config.yaml
n_layer: 16
d_model: 128
n_head: 2
n_kv_head: 2
head_dim: 64
d_mlp: 512
vocab_size: 1024
activation: "gelu"
norm: "layernorm"
norm_place: "pre"
norm_eps: 1e-05
positions: "rope"
rope_base: 10000.0
rope_fraction: 0.25
qk_norm: false
attn_scale: 0.125
bias: "all"
tie_embeddings: false
parallel_block: true
init: "trunc"
init_std_qkv: 0.0438
init_std_o: 0.00775
init_std_up: 0.0438
init_std_down: 0.00388
init_out_by_depth: true
optimizer: "adam_variant"
lr: 0.00196
beta1: 0.9
beta2: 0.98
weight_decay: 0.11
lr_head: 0.00677
grad_clip: 1.0
warmup_steps: 399
schedule: "wsd"
decay_fraction: 0.678
decay_shape: "linear"
final_lr_fraction: 0.05
batch_tokens: [8192, 16384, 32768]
seq_len: 512
doc_mask: true
train_tokens: 101900000
steps: 6171
dataset: "wikipedia_en"
Each number is 128 + 32 x the weight over the matrix's rms, rounded and kept within 0 to 255. Layers, rows and columns count from 0.

# layer 10 MLP down (transposed), 512x128, rms 0.1, rows 444-496, columns 64-127
[[114 101 107 144 141 103  91 158 151 154 139 145 125 128 113  72 145 118 158 124 148 130 132 144 116 128  68  91 113 154 128  90 113 126 175 185 126 130  96 124 115 136  62 122 125 153 188 124 165 161 175 103 140 133 100 109 117 127 136 149 106 110 117 121]
 [172  83 135  98 162 145 192 171 120 125 148 104 178 109  76 137 128 141 113  72 128 168 173 154 128 121  76  68 131 152  66  98 144 125 165 110  87 153  94 154 137 100  67 173 139 136 138 157 144 104 130  83 125 183 126 123  78 180 165 124 104 158 147 105]
 [123 127 111 132 167  90 141 107  74 134 155  98 140 125 176 108 143 186 156 202 104 116 145 151 116 132  72 137 119  60 134  86 143 130  87 109 103  79 145 146 132 138  95 116 151 119 106 112  87 162 158 129  68 116 108 119 112 187  74 159 159 146 102 175]
 [111 142  87 162 191 140 117 126 159 132  88 228 151 122 123 127 106 104 122  80  99 104 144 137 112 164 117 119 139 146 120 131 116 149 121 109 138 134 144 124  88 118  76 179  96 100 129 112  85 120  90 115 133 139 137 154  87 170 154 119 110 103 151  95]
 [131  77 199  95 133  36  38 127 187  91 161  64  92 129 152  78 162 109 147  80 111 140  73 124  90  62 133 159  64  94  91  65 211 143 109 166 114 100 107 163 111 137 150 160 176 118  54 178  90 136 115  87 131 142 105 124 127 133 119  86 243 175 154 124]
 [ 94 151 104 108 121 114 101 124 147 189 117 140 122 129  88 106 117 171 121  71  93 131 124 146 183  93 148 161 139 149  92 123 130 117 122 131 136 141  92 200  82  98 163  94  97 118  93 110  96  90 137 173 129 109 146 132  90 109 119 114 103 113  88 109]
 [165  92 107  92 180 109  87  92 112  98 175 148 108  97  81 120 115 101 147 125 143 192 128 203 102 142 102 245  97 134 151 140 131 183 119 125  94 178  93 158 150 150  69 131  85 139 113 114 114 123  76 171 176 140  24 124 153 116 134  74 171 152 204 143]
 [149  93 121 151 209 153 169  91 103 116  95 157 174 155  76 136 150 133 182 144 189 115  88 121 155 173 204 176 133 149 146 161 151 122  47  84 149 100 113  95 142 152 119 143 199 117  82  84 122 101 169 138 193  95 172  91 115 106 135  76  72 173 136 129]
 [106 176 102 159 150 153 140 194 116 166 118 151  82 118 106 111 102 146 121 117 170  77 135 141 116 161 120 126 132 130 104 136 193 124 165  98 145 166 222 116  66 172  97 155 141 142  60 115 158 143  83 110 160 103 145 139 132 155 140  40 113 135 166 164]
 [ 39 165 119  70 125 169 111 129 100 160  79  85 148 154 129 152  93 178  78 135 148 138 157 156 131 135 129 131 168 122 163  60 186 129 195 168 136 155 127  56 111 159 145 164 121  99 154 123 117 119 121 134 154 116 138 179  91 143  86 167  49 116  65 107]
 [138 160 138 125 140  90 110 162 127  56 121 107  98 144 168 162 166 128 139 167 137 204 129 125 119 161 114  89 121 109 136 161 131  94 145  82 117  71 155  94  83 103 129 154  82 100 116 157 111  82 181  77 110 105 176 138 121 143 118 122 174  95  92 140]
 [163 127  62 138 131  78  77 128 138 131 131 129 134 108 156  94 134 150 106  87  73 165 159 166 109 101 154 164 135 148 130 113 137 141 113  88 118 169 111 133 150 134 109 121 160  88  97  81  84 192 163 163 104 108  96  90 138 145 113 129 181 109 179  84]
 [ 79 140 164  21 129 164 141 122  60  79 145 117 116  87 184 203 203  88 106 151 134 107 125 112 181  85 135 143 142 119 149 154 133 125 104 172 155  83  78 144 122 117 149 114  79 186 185 162 145 115 151  88 110 135 123 109 117 117 124 140 106 127 176  90]
 [108 139 110  54  93 153 155 122 178 102 146 120 143 124 189 164 117 120  72 156 160 135 102 125 116  93 147 132  70 145  94 154 100 149 127 122 185  77  94  81 135 152 130  96 144  58 166 167  78 114 154 151 105 114 105 161 113 139  99 164 133 187 157 119]
 [112 140 177 102 141  91  97 128 149 124 159 145 117  98 126 111 111 101 147  81 113 162 162 101 136  59 174 143 115 139  92 105 137 137 131 190 102 166 133 141 140 114 110  87  89 159 127 124 152 139 144 111 120 149 114 125 138 138 124 113 136 107 152  94]
 [106 172 123  50 143 142 116 145  73 194  75  83  88 154  61 142  87 102 165 136 109 116  87 130  89 111 102 168 162 175 147 152 141 110 112 102  77  99 115 193 147 161 159 132 168 173  75 140 138 151 184 103  95 184 165 161 102 169 132 102 148 117 158 186]
 [136 131 135  85  78 165 145 138 170 143 116  96 167 123 106 178  79  83 166 181 145 128 120 142 163 175 139  92 120 135 116 108 119 159 139 182 110 119 140  99 101  89 157 130 107 117 182 112 116 114 136 165 130 140 178 118  78 128 133 167 147 134 138 126]
 [103 161 135 147  88 124 134 178 110 104 160 135 128 112 121 155 105 152 139  78  85 125 147 104 142 137 106 121 124 143 126 157 119  93 135 130 120 148 155 119 170  78  98 167 110  93 120 140 109 155  93 111 115  97 124 168  97 111 106 152 138 125  98 190]
 [113  87 105  70 117 102 114 152  96  99  88 119 183 125 116 104 160 152 110 135 111 117 186 129 147 158 166 147 129 101  72  99 122 107 123 137 147 104 133 146 122  92  86 118  91  96 131 134  98 118 156  97 156 150 100  74 132 129 125 102 150 131  84  96]
 [ 86 121  74 168 127 162  80 118 119 163  89 133 152  85  87 130  87 120  40 148 116  99  99 126 160 160 126 154 113  64 178 177 122 109  75 137 132 164 164 146 110 139 108 143 142 103 182 136 147 180  84 144 146 114 141 104 138 198 126  92 149 192 171 133]
 [136 173 133  93 122 138 127 168 124 182 118 129 126 134 129 111 106 146 123 122 154 106 133 117 105 178 178 121 124  95  91 128 123 151 134 108 122 117  99 127 114 139 160 102 153 113  54 195 111 109  87 138 107  97 101 147 102 122  96 168 112 121 128 181]
 [131 155 145  95  93 122 176 123 101 160 140 165 171  66 120 111  92 152 109 103  93  45 123 149 185 149 132  61  86 108  70 168 111 109 133 108 119 153 130 142 101 118 125 134 130 182 151 137 113  60 119 179 158 114 109 115 164 135 142 137 147 136  85 128]
 [117 142 191 136 120 106 136 125 137 136  82 171 101 124 127 131 137 124 176 121 174 156 117 159 175  83 120  72  79 164 144 134 160  82 146 187  83 133 119 146 104 138  62 127  97 126 121 104 119 147 123 113 165 129 214  94 100 158  90 110 140 122 158 143]
 [102 118 130 159 132 107 148 147 134 113 117  92 120 118 114 143  54 115 131 117 105  78 114 130 145 154 155 162 116  99  96 126 112 129 144 142 169 171 150 121 164 116 109  85 103 165  76 154 151  86 118 160 191 155 152 149 105 119 134 101 157 135 105 138]
 [147 129 135 123 126 113 186 103 153  90 137 145 122 101 185 108 143  80 117  57 143  94 112 108 177  80 185 105 178 150 123 117 109 111 138 126 108 103 137 171 135  64  98 138 131 155 140 144 131 129  72 173  74 135  92 163  84 160 116 179 134 104 118 163]
 [113 126  76 150 182  90  97 159 144 116 138 138 168 128 145  77 147  98 161 169 107 108 136 132  81 122 167  74  86 122 185 137 155 170  95  85 111  63 157 106 140 135 127  87 103 189 106 156 118 142 109 142  41  91 152 133 127 102 178 117 126 145 100 140]
 [114 150 119  67 140 138  92 157 175 114 150 202 129  87 178 131 136 128 109 132 154 102  98 166 125 155 104 110 123 221  80 114 117 177 109 134 157  92 172 123 113 142  84 127 124 139 155 136 120 121 119 161 108 123 121 142 109 101 102 156 110  96 184 128]
 [151 134 141 148 167 157 162 128 118 137 145  67 129 116  97  66 172 158  99 115  98 104 103 155 110 105 129 187 127 152  68 122 157 163 124 101 103 134 117 138 132 103 131 161 157 125 114 112 123 145 139 127 104 112 135 149 140 121 182 110  97 134  98 139]
 [144 125 166 125 150  71 165 140 130  96  95 136 146  93 152 112  78 101 146 126 135 106 159 162 123  97 155 112 158 155 142 132  95 111  92 164 107 101 139 159 136 127 161 115  97  90 106  88 140 158 103 159 132 105 128 105  91 113  90 143 150 142 163 205]
 [ 80 171 106 163 195 102 147 100 150 187 169 151 156  92 134 104 131 130 122  78 162 113 105 128 100 113 101 143 100 131 190 143 129  95 134 146 156  99 161 128 203 182 124 162 120 149 110 116 193 144  99  95 132 104 123  70 135  96 157 171 132 135 146 135]
 [143 114 125 113 109 155 144  86 146 124 105  86 143 134 133 127 149 150  90 101 128 139 113 121 182 146 111 122 137 110 106 139 117  87 148 112 193 116 145 207 175 126 124 101 135 119 175 101 159 155 130 163 110 104 156 125 102 108 149 121 124  75 143  97]
 [144 121 180 176 146 149 106 160 136 141 108 115 102 122 113 155 167 148 136 136 106 142 107 161 137 125 134  64  52 141 117 164 122 144 116 128 106  75  88  91 125  90  73 141 113 134 167 134  99 156 143 115  78 125 124 152 153 109 168 158 121 145 110 123]
 [127 117 128 122 109 111 153 129 100 182 153 170 118 131 121 133 137  91  74 142 152 135 132 144 140 131 112 146 103 113 101 145 128 114 111 120 121 138 137 141 149 127 109 153 159 119 168 125 128 144 115 130 152 113 113 127 131 109 100  97 142  91 159 144]
 [114 148 123 152 153 140 154 109 172 121 159 172 117  94 123 159 129 162 152 127  97 127  94 146 116 175 105 104 108 153  82 116  74 167  66  85 105 150 174 144  53 124 127 118  52 153 173 163 121 124 106 171  58 128 123  94  98 103 143 157 162 134 149 123]
 [108  78 156 131 171 128 168 117 135 145 113 152 122 138 123 213 176 165 114  91 116 156 157  83 156 180 154 196 130 180  66 166  75  59 118 120 117 170 136  93 142 109 141 150 122 175 113 113  57 113 122  89 139  68 163 162 127 170 115 215  73  88 114 142]
 [107 167 124 176 145 165 131  86  47 182  80 117 161 137 110 128 178 156 142 110 100  99 111  93 133 151 126 104  83 109  82 105 140 194  45  80 182  93  46 165 113 167 131 153 164 159 156 128  91 113 152 167 123 123  58 179  71 170 109 146 163 156 124 115]
 [145 135 167 130 117  99 169 123 146 101 122 100 124 110 163 127 180 150 156 136  96 114 117 189 131 105 138 182 159  71 120 127 164 147 159 137 100 128 110 165 169  64  46  84 120 142  75 145 151 117 140 123  94 114 115  83 137 127 127 117 124 146 157 152]
 [ 92 113  99 133 142 133 152 107 125  90  72 103 134 117  95 152  91 119 120 164 155 138 153  86 136 162 124 103 135 159 102 136 115 140  70 133 110  90 110 153  82 101 152  85 125 136 185 125 130  73 141 142 111 128 171  87 148 138 149 175 123 127 151 159]
 [105 110 131 102 136 122 107 112 131 116 117 140 137  97 145 158  99 134 149 115 175 122 139 111 112 138 159  94 131 148 103 137 110 113  96 176  94 102 113 129 132 183  93 161 104  80 126 155  88 126  95 174 112 132  90  92  75 121  99 131 168 122 102 132]
 [101 178 115 103 110 109  74  96 131 202 167 131 143 112  70 160 109 151 168 109 187 159 140 113 144 152 100 117  89 200  74 100 169 160 115  76  52 126  98 154 126 173  85 144 133 131 158 101 169 156 139 109 169 117 126 150 157  97 180 113  89  75 168 107]
 [173 115 141  46 131 130 146  79 170  93  84 180 181 121  86 116  78  96 117 123 119 148 106 170 118  77  88 200 129 107 159 184 226 143 141 187  68  98 108 142 159 105  81  77  57 151 121 130  86 151  76 183  91 168 129 132 173 190 234 137 123 186 170  50]
 [109  40 159 159 171  93 245 101 181 112 166 165  98 135 149 191  76 113 163 116 126 134  71 149 170 113 125  53 166 150  86  83 186 165  97 144  92 119 110 133  81  99 153  92  85 119 174 151 194 126 143  82 173 140 155 165 149 155 108 141  78 136 172  36]
 [174 130 169  50  88 113  73 172  72 155 132 132 101 162  93 187  81 159 150 179 148 144 135 185 125  94 166 141 111  78 160 193 182 137 133 120 138  72 121 185 183 184 105 112 138 115 114 164 118  73 133 122 128 163 107 157 115  77  45 111 189 133  88  51]
 [ 86  88 142 134 158 178 127  93 156  86 129  69  69 210  57 131 108 116 122  51 121 242  80 118 130  86 173  59  86 155 144 117 151 156 124  92 135 169 105 170 150 188 100  79  64 183 143  83 110 134 125  86 143  95 118 154  82 134 114 103 153 211  71 142]
 [158 180 128 160 149 109 167 132 114  28 126 153 111 108 120 148 101 137  56 143 114  88 168 118 142 126 114  90 166 179  82 130 121 116 137 159 116 112 137 125 184  85  72 163 138 138 114 118  86 103 164 154 136 154 173 101 139  36 106 184 130 137 164 140]
 [156  73 126 122  38 112 109 190 183 191 149 114 166 127 145 130 133 147 162 126 108  94 110  96  95 187 100 129 101  44 154 129 114 129 135 147 156  70 143 153 105 129  77 179 168 122 138 173 105 138 142  89 123 158 130 110 182 118 136  87 209 141 146 113]
 [123 124 113 143 125 109 131 123 128 146 167 126 137 120 134 107 181 114 134 125 111 122 113 165 122 124 181 190 148 126  98  97 136 128 117 151 122 102 138 129 104  82 110 167 139 143 129 105 119 160 151 145  80 123 135 132 142 105 144 132 128 136 104 128]
 [125 122 184 164 123 127 168 128 122 138 142 141 107 157 177 106 153 108 156 140 106 165 118 102  87 141 120 163 116 122 140 133 178  59 132 133 118 135 131 137 140 106 141 102 106 104 128  64 113 155  88 120 142 127  81 152 119 148 159 156 114 122 159 180]
 [ 78 137 136 160 110  97 157 104 174 140 159 124 114 103 147 117 155 144 131 133 122  99 164 150 196 121 161 100 109 142 144 123 151 115 139 144  55 167 125  98 114 162 155  76  74 143 171 109 168 163 136 147  97 122 115 166 153 122 146 136 148 130 123 155]
 [141 168 129 147 184 131 137 130 128  52 102 141 139 144 194 127 203 121 110 109 160 175 119 101 121 141 197 112 127  79 110 113 109 128 111 151 102 139 140 126 159 154 109  65  66 122 168  74  88 153 159 183 141 127 153 104 106  71  80 149 162 109 120 157]
 [138 135 134 164 118 128 137  95  86  88 139 153  92 106 140 149 132 174 155 134  44 167 166 153 101 153  92 140 138 184 141  78  44 166 111 151 145 131 143 112 128 143 137 138  80 107 152 129  95  76 100 132 143 118 138 101 130 117 132 151 178 118 132 106]
 [109 107  85 128 126  61 134 116 109 126  79 126 150 104  72 153 102 133 113 199 157 128 150 102 147 125 130 109  89 152 188 133  83 115 140 196  61 123 162  93 121 153 119 194 124 140 107 112 123  89 134 121 127 113 133 136 147 123 146 189 150 155 138 105]
 [117 175  97 140 111 184 148 103  75 156 168 169 150 190  96 133 123 114 185 150 106 204 140 139 171 158 150 101  92 110  85  98 115 127 180 156 114 183 118 118 123 129  64 107 139 106  73  81 122 154 100  50 158  83 150 138 131 122 116 141 136 125 173 116]]
# layer 10 MLP up, 512x128, rms 0.104, rows 445-496, columns 64-127
[[ 90 151 162 169 149 178 136  56 170 175 169 110 163 112  75 139 168 145 155 103 135  93 171 104 129 135  97 115 131 104 140 109 119 177 126 120 108 146 163 150 126  62 120 106 117  88 193 103 134 102 105 137 148 117 134 183 152  92 144 106 122  97  87 119]
 [156 181 170 145 166 109 129 137  87 121 150 159 120 154 101 159  98 123 117  60  96 212 147 150 105 106 120 118 136 108  99 139 134 149 152 159 143 106 173  95 130 115 117 119 101 137 127 128 118 123 156 193 115 172  89 106 157  50 138 137 122 129 129 159]
 [147 108 110  53  91 121 133 140 160  88 146  52 127 121 167  86 122 140 162 148  51 116  85 151 142 109 144 141  84 142 110 125 173 166 159 184 158 123 162 164 108 124 108 112 179  87 103 133 117 135 106 136 142 120 126 103 161  91 160 159 137 124 140  97]
 [100 125  98  99 126 128  77 131 165 126  90 127 165 137  59  66 112 111  81 115 114 136 152 134  82 142 118 183  87 160 117 108 135 109 143  78 179 143  48  85 161  93 106 159 130 144 171 109 199 130 194  50  65 153 104 120 150 132 123 110  51 165  96 127]
 [116 128 173  61 108 151 104 152 117 119  98 115 158 162 146 111 152  59  93 130 198 147 137 139 181 125 113 117 128 120 118 199 136 117  87  97 193 114 121 141 181  99 113 147 150 130 102  86 127 110 138 131 208 108  79 119 143 102 152 146 118 162 104 152]
 [115  88 121 137  82 124 131 107 134 112 168 185 161 119 164 161 112 135  39 148 137 132  52 186 163 139 124 155 110 103  72 109 153 132 148  99 171 110 122 139 203 129 135 184 100 123 168 118 176  72 131  96 161 108  90 111 162 147 126 137  62 155 111 132]
 [144  72 128  98 150 123 142  96 116 123 137 105 194 110  41  71 150 174 163 144  46 130 139 118 162 134 102 103 127 167 132 139 143 162 160  82 109 152 144 105 111 144  95 181 154 180 163 137 132 142 120 125  87  62 146 141 172 121 145 142 146 122 118  52]
 [ 88 180 139 143  79 191 177 112  75 132 130 145 151 144 153 141 150 110  59  89  51 157 104 124 178 201 112 116 129  66 124 100 141 156  91 113  84  95 147 134  60  50 167 140 139 135 187 192 150 123 177 181 144 100 134 120 151  96 174 198 108  98 121  68]
 [116 100 107 130 135 163 140 110 126 105 172 100 165 214 111 147 121 108 119  81 109 123  92 128 125 105 101 106  85 150 120  86 151 135 129 159  82  92 196 121  87 100  56 134 121 124 175 138 198 109 181 124  90 152 152 153 139 135 157 177 104 123 144 144]
 [110 143 115  81 147  83 138 127 174 134 170  99  87 107  88  82 127 132 112  71 118  72 108 162 159  93 183 149 141 151 164 144 178 161 169 121  72 124 125 154 137  95 147 104 121  89 151 138 127 114 116 113  91 114  69  81 140 132 190 114 100  85  74 143]
 [147 155 179  69 143 137 149 142 185 142 181  80 157 188  88 116 131 110  70  87 149 105 111  92 116 156  81 136 112 102  83 156 149 190 150 100 158  98 172 171 139 113 124  87 123  66 166  85 163  78 127  74 123 122 191 188 113  91 147 122  94 122 156 133]
 [181 111 200  70  96  69 184 149 170 190 129 123  79 154 117 178 127  85 130 122 182 143 116 105  95 109 106 165 147 126  95  88 145 173 105 120  94 113 132 155  88 134 107 114 157 106 116 177 127  97 152  83 109 145  77 110 129 114 170  58 107 133 131 131]
 [106 103 174 158 181 142 134 170 150 153 160  25 121 118 150 113 114 138  91 195  82 125  77 162 122 124 223 157 131 129 122 134 180  86 114  51 121  81  95 108 126 157 103 187  92 112  85  94 148 138 143  83 102 144 136 106 157 106 142  82 104 142 140  82]
 [180 124  95 166  43 125 112 123 114 119 133 114 160 124 107 139 117 107 104 104  98  88 103 130 124 149 161  96 184 135 161 112 163 186 108 122 140  79 136 108 112 115 102 159 121 123 130 103 129  85 153  70 166 126 137 157 125 156 129 170 113 117 134  91]
 [ 89 144 164 172 128 127 129 158 147 112 141 123 164 111 177 101 172 149 128 156 115 114  87 111 126 125 120 179 169 139 148 100 126 122 133 116 111 168 120 163 179 107 134 110 122  86 154 111 106  64 133  62 160 110 116 136 175 156 172 140  61  50 162  54]
 [ 54  63 109 106 142 180 128  98  95  73 158 143 153 156 105 130 172 123 100 117  92 145 126 122 131  73 137 174 160 117 123 194  92 183 142 145 189 130  93 146 122  82  97 130 176 130 156 156 118 159  99 126 146 124 141 101 178 133 119  94 104  98 139 101]
 [159 111 177 143  90 142 148 119 166 142 160  76 133 151  72 102 113  99  56  95 128 127 117  95 180  77 154 146 131 119 155 123 146 152 175  74 136 123  86 113 108 128  99 124 125 161 152 147 111 150 158  91  97 133 165 142 167 120  98  82 139 170 127  49]
 [149 104 123 193 152  93 131 121 115 130 163 103 129 160 149 160 112  96 174 139 111 175 129 124 159  93 125 123 149 108  99 151 131 121 169 161 157 135 150 119 142 134 148 124 112 104 166 100 119 129 186 141  67  97 114 183 110 124 137 133 133 138 147 114]
 [159 105 247  88 171 132 133 146 182  72 133 144 220  50 124 141 152 125 130 110 151  82 172 170 117 204 165 169 126 160 106 145 154 163 128  89 139  77 179 109  89 101  72 100  93 120 128 105 152 130 134 114 112 134 110 110 149 117 141  99 101 113 113 139]
 [104 135 149  89 124 187  96  98 121 138 125 108 117 165 162  63 129  55 126 149 188 173  95  63  79 131 150 132 125 153 135 186 136 115 105 115 164 154 137 129 120 152  83 173 137 138 142  70 121 152 101 131 122 126 135 122 132  89 162 118 114 115  79 122]
 [ 77 106  97 127  98 127 144 188 123 161 115 130 126 185  65 106 176 171  94 100 175  91  29 152 170  96 155 100 149  82  89 158 145 111  87 166 140 133 110 190 125 102 132 135 178  86 135 130 161 137 160 172 179 100 161  73 131 127 140 110 105 158 197  67]
 [ 65 156 115 211 147 174 164 150  69 144  97 120 133 173  72 115 170 151 113 116 137 172 121 178 139 132 151 122 174 110 103 172 133 159  98 134 101 102  95 122  74 149  89 127  78  78 182 149 156 115 203  94 134 123 166 158 116 135 111 165 102 161 111  82]
 [137 149 175  89 101 122 135 162 170 150 143 163 101 104  90 115  95  96 119 139 146 161 105  89 145  95 195 135 104 146 133  82 156 166 146  96 173  80 109  68 144  82 112 161 174 175 145 123 127 144 164  98 138 100 165  78  87 148 163 122  93 159 129 136]
 [143 118 162 118 118 110 145  81 149 119 126 165 127 159 114 135 179 136  66  81  90 134 143 113  79 160 179 146 158 146 136 126 126 132  93  93 151  88  96 100 133  89  84 160  83 128 147 187 148 120 184 117 100 163 154 190 137  98 135 155  93  87 132 129]
 [ 93 128 199 207 130 148 159 120 118 107 138 163 121  81 133 179 138 165  73  96 132 119 109 137 116  87 134 158 167  38 113 131 119 134 134 138 117 100 170 118 143 120 131 139 166  88 106 113 165 127 142 122 139 127 137 185  91 166 123  96 101 108 126 112]
 [141 165 127 141 134 142 164 147 128 119 150 109  94 127 159 115 117 193 153  86 131 146 109 157 142 148 122 131 163 116 139 110 142 158  96 165  10 160  73  98 147  94 159 174  92 124 114 104 144  84 140  99  82 125 127 153  96 140 160  72 127 151 145 122]
 [127 173 217 171 142 107 147 121 149  88 211  39 123 128  67  22 182 216 100  60  48 107  26 152  67 101 166 155 143 154  28 106 210 150 155 120  82 165 150 153 121  46  98 240 195 112 111  76 154 189 201 112 129  63 137 182  97  98 203 109  25 251 111 106]
 [ 97 161 148 141 110 120 129 113  85  98 166 103 101 153 120 149 170 160 119  94  56 184 110  96 133 138 154 133 162  83 147  85 181 128 134 151 164 126 158 156  92 143 125 130 121 132 104 104 132 146 177 125 196 167 141 129 216 107 125 134 135 102 104 131]
 [148 129 162 140 150 139 193 175  68  96 128 134 129 114  92 117  83 127  47  88 123 126 169 112 100 216 140 145 146 100 152 134 117 180 168 157 146  99 147  86 102 101 187 155 137  89  85 169 115 134 166  87  93 109  84 197 137 183 156 115 129 172  70  88]
 [ 86 124 116 130 133 148 135  89 128  58 210 105 198 120  91 145  99 139 145  91 154 148 131  35 165 171 107 150 101  59  92 124  93  89 144  94  80 105 155 137  69  94 118 108  73 109 187 122 181 126 137 122 180 127 172 132 139 130 112 156  89 139  95 147]
 [ 92 117 137 111  69 157 109 106 131 171 106 139 146 124 154 103 110  98 101 132 125 134  98 103  82 150 139 152 165 161 176 177 110 127 147 127 106 214 154 129 109  50 140 145 198  93 115 113 141 137 113  70  90 104 143 114 161 198 156 149 118 108 116 130]
 [129 156 151  84 149 102 124 118 138 137 171 113 141  78  85 103 105 184 149  89 119 119 130  83 116 109 120 124 104 135  82 111 116 146 124 132 117 125 180 159 105 149  85 124 109 148 192 151 144 116 176 123 152 137 135 147 158 130 166  44 130 172  94 169]
 [147 133  99 117 146 130 131  96 160 137 147 124 172 151 103  48 138 100 158 191 110 165  83 122  84  99 119 119 145  81 130 113 137 137 132 136 108 100 134 208 167 140 103 121 188 183 126 142 144 106 152 125 119  99 121 135 149 138 139 143 121 166 124  57]
 [145 119 139 131  95 109 129 153 166 137  98 145  96 182 121 159 154 150 141 116  60 104  90 128 127 173 168 135 179 128 146  99 133 171 115 151 127 114  83 110 111 103 174 228 135 102 130 186 106 102 176 125  95 113 125 134 104 135 131 131  56 107 125  78]
 [159  81 165  83  96 154  87  19 131 159 138 120 155 134  54 147 163 159 132 129 131 104 146 114 165 135 147 181  92 116 133 105 150 116 136  22 133 122 112 194  82 104  94 136  84 130 173 188 153 169 135 158  91 111 162 177 174  85 121 142 109 123 117 123]
 [ 79 176  87 107 177 108 129  93 142 157 113 138 145 125  92 119 149 191 180 157 112 107  98 111 161  87 170 136 125  47 142 118 161 172  88 121  75  73 154 178 128  95 128 119 124 124 150 104 153  89 131 163  91 125 107 139 135  56 147 126 135  68 157  78]
 [177  84 142 111 152 130  94 114 116  58 122 130 101 136  85 112 151 115 119 131  87 136  92 167 122  84 167 139 119 152 137 116 179 127 148 157  69 158 128 139 138 139 165 172 186 119 100 122 115 173 210  94 139 151  32 164 124 158 134  87 109 102 129  85]
 [ 87 142 135  79  66 171 150 119 143 118 137 125 217 148 106 125 146 147 130  97 118 144 125 154 130 136  92 143 121 106 136 130 154 137 108  82 150 152 140 155 127 113 118 167  92 121 105 157 151 129 143 138  92  79 147 190 142 113  80 143  86 121  83 157]
 [118 120 179 110 144 126  91 114 133 131 174 109 100  96 151  56 148 134 159 104 187 190 133 113 152 215 111 159 152 129 123 145 194 140 139  62 183 144 113  95 186 123  23 149  71 113 122 109 120 158 161 146  76 109 155 158 178 155 176  70 117  79 123 147]
 [128 107 101 114 174 162 150 159 138 135 106 130 171  73 155 108 202 119  79  97 157 103  92  99  54 154 175 152 164 155 178 119 105 123 152 132 126 160 115  50 147 107  75 161 139 182 150 143 161 127  96 157  45 121 149 141 165 181 169 141  54 158 116 129]
 [152 114 150  53 133 106 180 135 103 179 161 126 227 127 140  84  93  79  87  76 108 174  79 130 141 184 140 171 227  66 106 113 140 169  61 143 138 130 216 117 124  84 174 167  87 146 122 180 185 125 123  52 148  89 182 151 164 165 176 147 115  92  64 152]
 [112 126 163 180 195 175 188 154  90  58 108 118 118 119  58 112 136 160 130 145 113 139 149 181 148  98 158 136 178 144 124 160 145 151 135 103 137 110 152 138 148 121 129 166  73  80 166 169 186 147 136  93 143 133 120 194 113 132 119  44 125 115  82  92]
 [ 69 104 125 110 115 156 118 156 117  87 226  91 123 161 123  74 129 100 111 120  32 115  85 102 171  61 100 147 105 130 128 110 150 119 119  84 137   7 166 137 168 123 122  76 144 149  93 111 142  92 111 112 170 154  48 121 171 189 125 149 125 153 114 126]
 [ 91 133 167 159 169 145 146 123 148 111  95  91 158  71 151 133 167 102  86 111  67  89 137 100 156 105  87 171 153 118  71 162 126 118 128  76 156 154  94 153 151 110 119 119 128 138 184 170 164 152 125 127  84 106 160 143 237 110 124  80 118 100 124 120]
 [141 162  86  48 153  10 129 128 159 140 146 139  84  84 106 100 125 178  78 156 112 143  99 136 142 136 164 155 144 169 103 127 124 127 169 119  93 134 117 201  96 158 134 144 141  73 127 180 107  97 165 154  62 126 114 130 142 119 129 120 119 126 118 159]
 [166 168 170 139 162 129 146 114 138 114 170 106  57  88 131  90 151 150  58  53  80 112 113 120  76 104 113 150 110 128  66 161 119 153 192 100  95 155  95 160 140 110 107 164 165 110 149 156 147 136 149 126 110  78 117 130 140  32 153  77 133 140 157  78]
 [132 123 133 126 104 151 166 121 166 130 189 147 134  91 163 110 125 150 106 108 107 134  98 123 184 169 116 164 184 135 137 107 158 152  58 128 106 156 145 130 147 129 142 179 140 135 105  88 152 146  88 119 150  97 160 153 132 107 171 109 129 119 127  77]
 [ 93 160 174  98 104 118 162  89 140  86 152  82 170 136 131  91 159 153  79 148 145 123 152 153 137 157 172 112 101 148 122 139 129 151 143 131 138 104  98 154 159 115 171 106 157 121 161 144 136  63 146 123  82 166 167 156 149 168 112 102 111 157  81 108]
 [143  78 212 152  82 130 151 109  77 122 138 162 138 139 105 150 155 108  68  87 141 154 138 143 102 111 167 159 126 150  81 110 185 135 157 137  97 111 172 166 129  53 145 166 105  97 102 152  85  66 166 137  89  95 145 119 165 152 121 156 104 165 163 116]
 [ 58 111 147 138 137 144 155  58 148 185 120  94 126 152 169  70 153 179 119 140 134 175 154 108  88  99 122 208 173  56 157 105 135  59 119 113 182 140 104 135 170  87 150 161 108 138 110  89 123 154 171 153 115 124 124 113 116 194 110 130  88 133  97 107]
 [110 154 170 135 158 140 126 138  97 156 103  80 129 153 170  98 136 155 118  75 128  93 129  76 104 136 131 176 121 130  83 119 191  72 112 104  94  92 110 187 133 139 142 133 180 131 131 106 153 132 109 133 139 131 120 162 109 174 157 127 122 127  97 142]
 [172 144 153  92 151 120 135 126 153  68 146 113 129 170 149 121 130  44 185 118 116 135 167 133 100 188  90 153 155 170 141 109 163 108 107 188 155 162 110 118 146 150 114 150  94 133 155 126 174  99 126 136  62 140 169 135 152 136 160 126  87 128 106 132]]